config.yaml
num_hidden_layers: 14
hidden_size: 192
num_attention_heads: 6
num_key_value_heads: 6
head_dim: 32
intermediate_size: 768
vocab_size: 4096
hidden_act: "tanh_gelu"
norm: "layernorm"
norm_place: "pre"
norm_eps: 1e-06
positions: "learned"
qk_norm: false
attn_scale: 0.177
bias: "all"
tie_word_embeddings: true
parallel_block: false
init: "normal"
init_std_qkv: 0.0143
init_std_o: 0.00271
init_std_up: 0.0143
init_std_down: 0.00271
optimizer: "muon_variant"
learning_rate: 0.00399
lr_mult_o: 1.5
lr_mult_up: 1.08
beta1: 0.93
lr_head: 0.00447
max_grad_norm: 1.0
warmup_steps: 200
schedule: "wsd"
decay_fraction: 0.887
decay_shape: "pow"
final_lr_fraction: 0.0
batch_tokens: [8192, 16384, 24576]
max_seq_len: 256
doc_mask: false
train_tokens: 129200000
max_steps: 8115
dataset: "wikipedia_en"
Each number is 128 + 24 x the weight over the matrix's rms, rounded and kept within 0 to 255. Layers, rows and columns count from 0. Numbers have three digits each.

# down: layer 6 MLP down (transposed), 768x192, rms 0.06, rows 387-418, columns 96-191
# up: layer 6 MLP up, 768x192, rms 0.134, rows 388-419, columns 96-191
down387:117101146102118145111151116160157133135134132114132133087149131153157135180145131114075115108118097172110123106138161138146142147105148111117184156055120143106113132135128146142102168095132128137111134106116122152108150099082104126120146134089117117170132119107138123077152134077147150141
up388:160131096116164139062131122108129153160129128138194107157136162165130109112095166158143112171133140101113091083140138127160127146131134142160159081138097136174155131140133138123128126116129166155146082090074125125176108110138079166093124110128148164139128138143125075111152077083129170170
down388:146166135150100146150129104056161064141133165095130091147145143070123182126163102144110119113114144171133142108119124079139154140134103134112140098129123185087096123135146138154121159101066139120144128147174111111119146164123094107102110126084123117151120129122162119146165177154130136187
up389:142095162074171098127107156130109132134103176134127110135153103072154130163087139104140113099145140151129159103128135133176150137162156109104109106122118108103128103156162098171106124136150131166122132112143153120114106142100100106178142093119116145102123158147136141167083146101135104103
down389:141119114129115111104153087112124109111144123094147136146170133189122159120130117149117125139118114125134072122129131130129123145106141170155131096178146113128132110123163142094131148112133167097087135177109138127091114133067118103136151137147133111136093109164111133135127123146127146123
up390:169122104111103142128134185164115160128103104130111142074166122138181135098181139116114170095134111171130122121121125084145078134095073057129115142163129147133112100159133113134123158084176128145153123132165172148098154158142076066148123144113132152144130109096092137171121110112148131104
down390:130161110117160131129159140123138148095131088138173134100111147145092172125094144136196125150139146108071115179126114099161155151173119148158100122102076142117169139116118146121162135106156140145103133096101112158101159169080134119154145115166141095142134149131186073096096146087129162139
up391:130101129128135132140160121144131175145111127129140087137131153106159128104147128113145108129096111093156142152106107124106140124134147122162146103120093096148129081147152114170104121131134124111116117104124091149153138109115132110108163073143160143132123086129124080140164117123141171117
down391:155121145134084141145111134137143108108116134147152139124158077156144112115135110140130111132152143131128123109162140113161156157149112150126151137129143141126078123106104137144148154138143172151121127156130142133123181169162121116095082158156089109123126097126111120121112119129112094133
up392:108142136111147101141121131108112126135123130173128133136125127139151138137128142123106162129082149127159075129129097149096108103192161114127165104124144179142130139123132098120086123136119116093118143143133126125120112152120091112156110120107162177088126140122090134125132132134117148163
down392:111130087159119139123152095106129145152148144088099099155095162134102121132117118130142094145161093125101129100119136095126118148113098121065106167104123072127122121149141144116175129122152098109117128100116117097163132154118169128147117109088075089129104107134177126157151122161171113187
up393:118125118128176113079135085121133124133128119117116095174104155128057120107128149120111131089144122128160116140156119099120100122139140154138122182160075107148126125145142136163128123162125150157145073086155141101131133144136130161126173159148119094100123147167107139114139156094164123120
down393:164124119093121142140131138126116138168144137133128129150154126131117135123095105127136115150131175137137143108136134112109143130123121136123128095098125151169161117113131122147115122101141112161136126113117131135159104108154113146132193145115141087163114141168137125143100191109150126191
up394:141090131123175100114124160108120147121140127160122093142168141074126116185105143132194136062134133132145126159146131149135140122104114151087129153138106115116133128113146115116133115137112114112151156128103122153154161114136147109117165136146121130160165126128136113128109118131119130107
down394:113094118130103171113169145121150112140131122155152107141121114150122144118125115130143174127168145119126121117134115107128120128088103093109144154092110158098146102130145103074125150136155175146113170131123152134135119162086148160121095153113095154129114096128159108177117109114120146153
up395:142174107154143081124113163102122186123146104111127130103112143115133126139140104080159106113106154134129100173105178111126115149102101146102131134119146112141161140118155140103144102118086076118158136146123138109123102138115078100120131124108172133147081119127166176156128126118138137136
down395:132142148144130141117172130140091112108148144135161142131159118128113103152158085127147118156150151141120142181109095183076107146160070161120127141083124117109119120111153158144136131092209121127161100125105119103125101121140142086079083149075168139102079153143135098122104088117103158134
up396:149058109149127093128126114121151142152104161150116095155091164128124121115129147163143138156124127170126136114149133161118129173158133120101137090090134142079095109093129090145109128171108149146135095091090171167121109118107175122126133161141123136145165126137154102104125127099133147124
down396:127128138132145148076160122121125123116136105130149152145109164137143139122108136122137136082112159164096115112093153097128134145173117151100104108115121148125117102125138128148177126126137166183084177150127129158125091123146105131117166157139187125191100124164130144096120110153067101113
up397:158140132161157137095143156125104133168168121140100143112120133110131109125170176090191129102142127132131145134106105137131153095112149108122111133166169175134102148151117092174104089151130125137121146129110179140155128125092137115092166112107157132145134140076143131112100082109145143115
down397:129155104141151096161091066107129129151114139122081088141154164169106121126097129129129154139122119139156146112177132157103121070127144121180141122162114095130148114107158108105159137129117167160108133121156116126106143142127119155149127124178134145116126091170139151128135142111119155177
up398:089128133122136078150124165104109076108133139095117089184142108134114128119140127150135118137140094106101134083082110132132129113128136175152125123137145128142145149140127117148154129121150107091123142112139124154124201128152115146140171124123102133157155125096126097121147153105140105130
down398:119150165143115143147123139127149140153130159133140166105127094085117117140125104113146139091110158114180125123103108129157162069156099087135129118117120132099127099134110085115134146145133116124133122097126128186096089113120136092080127098119128127105154088151134148093125106155143196105
up399:164124121114116133121105158169130159149100112161118104141171122117146099119171150141131149139159117103134130142114077135117110160139123106149127140151103101125142080113147084116157119182119120115125131114111131149080102150105133127140129151121132158099169158094139128140153113198169158101
down399:155147142104106123142105122114150114114126103122145150114122117135080129120130145143102115115163151113146158108099103142189108102131142144124156102141119147120152173116106154137125145130122148111129159127119122135139162143087130153137107158141127126101107110152142131122137133138131132109
up400:118120131072120108147133135170151186122112101122127104143124161110182112137118144136174152181111123120125179114157077110150151130131103153129115106132094118078136168146156087122156151128141097080134118096097159147113179131115178113122165156094137081154094103168082135120142115119136173130
down400:137136119120147142164137124134131128135145129121175116138101154106154140127149136102113108101120092089173135129094091132137179122133176127149159118131183154191135148098124142174173119142153132118070126154121136115100144154147120114125123135142171135112139180107099171186139109109143105103
up401:159096083120140124109113097114096124104099178117120125140178151143151106102133114119112164107122152141137141112130109157144124123163124054081121131166124136148129077122136113164138134073115159115143149140133123102120171148125111132155127118132109166119174133103124174116135115160132142129
down401:130123114092185121141127130166118165142142101108114103141076144120108118166112088109170123169117129126085150103102131073120118107124153130106129138125074139153117192135104141116139136153117106120161138128150143139133103149127099160123112124143149154119155172141158061145130143105138132154
up402:129103122117139127107080156102143149101113100157112115126110123135170144150145130152116134128152110106105099154154097143147120141112088138144115134123103146171143096119101107076126176144124155164109107165117078127162157149137143057139151147075093130166157160146129098125163118119090103133
down402:131144110133132153132113095120088142131114080156090185107137101113131114102147128109158122118092127091144126102134122126134146107130115183135133178127113151174155139136138118119123125128152121119105171111142130106129156108097102142126150128129156120154080085139113179149095102142127154111
up403:163152130128119091151115194142097119111104118114169122158148110141110120151117128165097156112129118131095143102132149174158123117157120166111116124117124173128115112122137140125115133125119141096093198153112136104131110145080194165121099100106136150117062165137107130159153180102102158068
down403:174160176144090135121113128122117154129120103161115104142125136103153169129103133104155114138102099135152126120159134114109134132151090153098120138132118120124131144105125140108152148128146085129132116160136100133163112086139084097083118145141132135148130095131117158121089107173085171169
up404:108148136150129110105162163158132152142146054120149158135105134142151131137117127127131116149082109166117142138084136101131152111141045167138136138113088119132141127140114088136151110151112100106163146175122135161139179098137138121149114140148181133195141189155096129124154147100127126128
down404:138118124118110105116153093145098129123151102192128155115176150149115136132072118147158136141172113146116109122118085147132115076109138104104087169122126123157150120138124128148104105124133088136122107129139104141115141120121107124108123124143158091123156088142083148132128172138111134104
up405:118138131158170096126126116134135115142138156122108104150147142114150118114096188133136122176088115108107123117084109097106140130128140147150118126171120132126148075171086100104135106128151131119161123125138129177096110107093140109125125121106120134153161144120105138107117110155128137140
down405:148131117111127099134082126144149172156145130115132128124123137143153137159144100126156113160144099146143151132122162109174156151137089152109136101136149107123112111163102149145168125116134170125113143122199139106118088141075142141115132123128111139104099141144124063162144096131103100125
up406:141121146107153122121121106130148124123134143153141138139095112137134172095122151162115151094101146128108120137124127151158123116108160114128142114157127132092157139064074133127151098103145122150109147171097124146131101148127115146079130145147125118086085135151137152126138117133147067139
down406:109099140121132162141124146092157139150111119109124114114131107109088126131119113129110148147168090123123135119113139119170134104117098123112167152114162067123131121187157159158109113121150122149113123114148101131131142141153127107138129122099096149131138135154139150166177155159096123120
up407:146133124166123139097151113100146092110079133146106139135139130141102150120131144120136107134160110110172120142126148092137110095150133171118100142123142155113111166155188110150151110136136145099131133125123136146091142114163123098107163141119102129145114122143130091088114144128117186095
down407:096126125145116168130113181147123178141139156115140149105110132078119113182117116104161138133113157128115082113123158109116119159125112102131137087133135129131124117099129152127170154114105136135117159118109139131120136145141155140156093110154133131114134119117101103185137133169125097154
up408:125138132100152117147135160138108105113132119114112137102122120124110165089144102162154155158150182163141160151160140139148122114164132097148100126135161112148130119102090122120110123135152149056123130105147133122109137130090158168130088134149130091164142100120151140141097109127125150124
down408:109132105127152121121160142123135104143112110179141140126155082149097111139105134138125122118140127101111097131117134111175111160156139102145128171124099099147156204119133107137132148181116109128135117105092117127114147134106123115111107122130114121119145130116105085115107150108172106142
up409:153070109103117158102152155109115109162118113149165105174118101134122115082155139120124148102124119151114222147125092126152157102104168103134135168108079117165128147146119101112107074124131183110112180152138123156096092109115115133072143079125136096112119066158152172140127126146099136082
down409:067156124116183185129098152120127140099120207123133119136088106124102114105093098098141132145093162116141169139123088098143153130143135136054089146100142114115115106152092116140105167158189155181141160151095134097143117109168140093120134147141170164103151111151147079124153159141131151124
up410:112119137129150084127136123132122143117148132110110101156098111162102099156110176121160143157080155115147119152096137152128154113115093118127192091150087115167131093078137121132126149182087105118108149119149119127120151118149123151112125105122143122147116083155133122137127108128102124129
down410:100142148124127081119084145126145110116130164153138128151158134092177146122172127166102115163143121097138112115135129139117152135164150137073115088139120097106131136112123115115139113093106107153143111157174163090104113155161121183130143156104139162145134137131159103139144132124089113108
up411:163099136087131106135132148108125128082099125163151140111144129148090130120150156119162136111141156186128138122150139109119184121120122149110129118143132127153155139102116139152164159122126113129103169109151144141132111110075119148074173130101139138110152113107138167068098096099159114125
down411:122127111130132101110146136117112173128145139172146138175143121146139100116105133134120137128089120100143134125088150153122128120073148163151116128099145158183113146097118131154158117107100093099146143135173116105112093152106116191122095091143130129102092149159122086078126100133150091109
up412:158141134104118118094128108108158155111129157147159121138137162114143136155116125095071120157158127090120084190168148101138132115144118155096124099127105145137126116151117128083141134142107137123129116133133143178087167147113119104169183144102149141155139143155088140121099186126134105133
down412:156096171105107095114154120153110094131134136126155154201130171118145092098093096115188137143163136106158137110145151120121143138112164119169123068119105107121131151088112129124167121122143142125076132145110117102121161110115108113088151136166125124120115153068108115071124112136135149150
up413:142108112116159118164114128119161084129141157165129130170117100171143143161139138141077081121058170137137100092132078092132123107132151128119116113131121085126123170155103092080119142125105133163147161136147104151108078118127180074118138143157122127131134111158112129083116168111077159131
down413:162102112118125159125117093187104149112140129146140158099137113109147156110132128129123156109160155140137101148109129120193152140150160081116143116133108108104104075117145074137130125126115136126191123138100134130128136133135108139117132096100174139103157137126139143127115149147118117122
up414:155120134090170125117112101102129137133122127137127118103114092138133148151103148144144141155127146187137152164117063125091116120107147126133063126130150138151172147119106113103147104160124119104136111064105130133141131133124140156103153093141119094160147089137114154099104136152159139131
down414:136190125155095117142148130077131120146109102145177114100131127174114099162129130121085142102133139087084136137120105113145123121124166126121176114120122151086155137139121125104143152114115192064142168127107109162127177149114123144134112127127092172137098156141133141119160146112091135124
up415:142140135100117099105148119143137121146115129184124095108129114122097198122135143136085138117172107093152124150132134157128087127133208162101103151128123121152139111150150108091158126153161167131141130123116159179175144128139133116144114102122126118116134132113148117145136089135098104158
down415:180114098151139164133063143127157176134120098124091123105143106126177128130145177135127116177099129097114155131165065100079141118110089130143111117129111126118115099100135124102125111156132113132136119130148133150156121127150080093126165122126131139154124143093103127139113121134117137108
up416:113094125125137135105139106106125154130124139117112146141134128103122155118207138132140155143143116098145143151142124131149160125126157154157146108101107097159154113124148144096141117113137106126076138099134117124120100153083100128137156183125109152124106119163113144120130092154120151131
down416:165116146136153120140152113168149133141127128109113169138165125115146177154139074126137129165147106140128113130119115157112073119138155126095168144095155126117150154115142160082152103092133127116124130145136133106143133172105093103150133097110114152140136124106134122106108143109115108118
up417:155113159114114138116143164131144112102121073137111115163126140107131143081134068099122129155135173111125136147140105138169168120130105125137137168135127145117101171131123091122101166176133074094121152097089118139109119164135193113125108128151131139163159104114109128143099119122181140112
down417:125144132127132143152130123139130084117127157115129109123171127140157129159122133113139133119165117129090139088128133112160135128154193121097122128079151142149073130110127110110119116159178159140107139091096124102196112139122135093153191117097119128141106125158111117108124164162157184096
up418:136136076153118120121123134133168144134110100114137118154112128146116081150156135127119142118129107087134112154121143172121148123103125112122130111139142124111191145104117120095156133119126124154140103144105158130138133147165125117123136119153141104156152105125078156101122125102142081094
down418:130138115127103179120172110122131141097126137125112159128123140126106125136060114114148115127166138097112154135146132158125099160148114153148135150124100089132161136106164123150122148107105132161133105131113141121139119190143130180109129140142090143121139133113128092149126164131152107123
up419:108181104175144126121105125120104130130115121182150177163110117171071094124135127124129139160120105085134096125180114138114096136089096120115127087137101146126151121128130137145145135121091112136105120133158146104106143151138113096150154101113170094193139103137119146085115138133139129137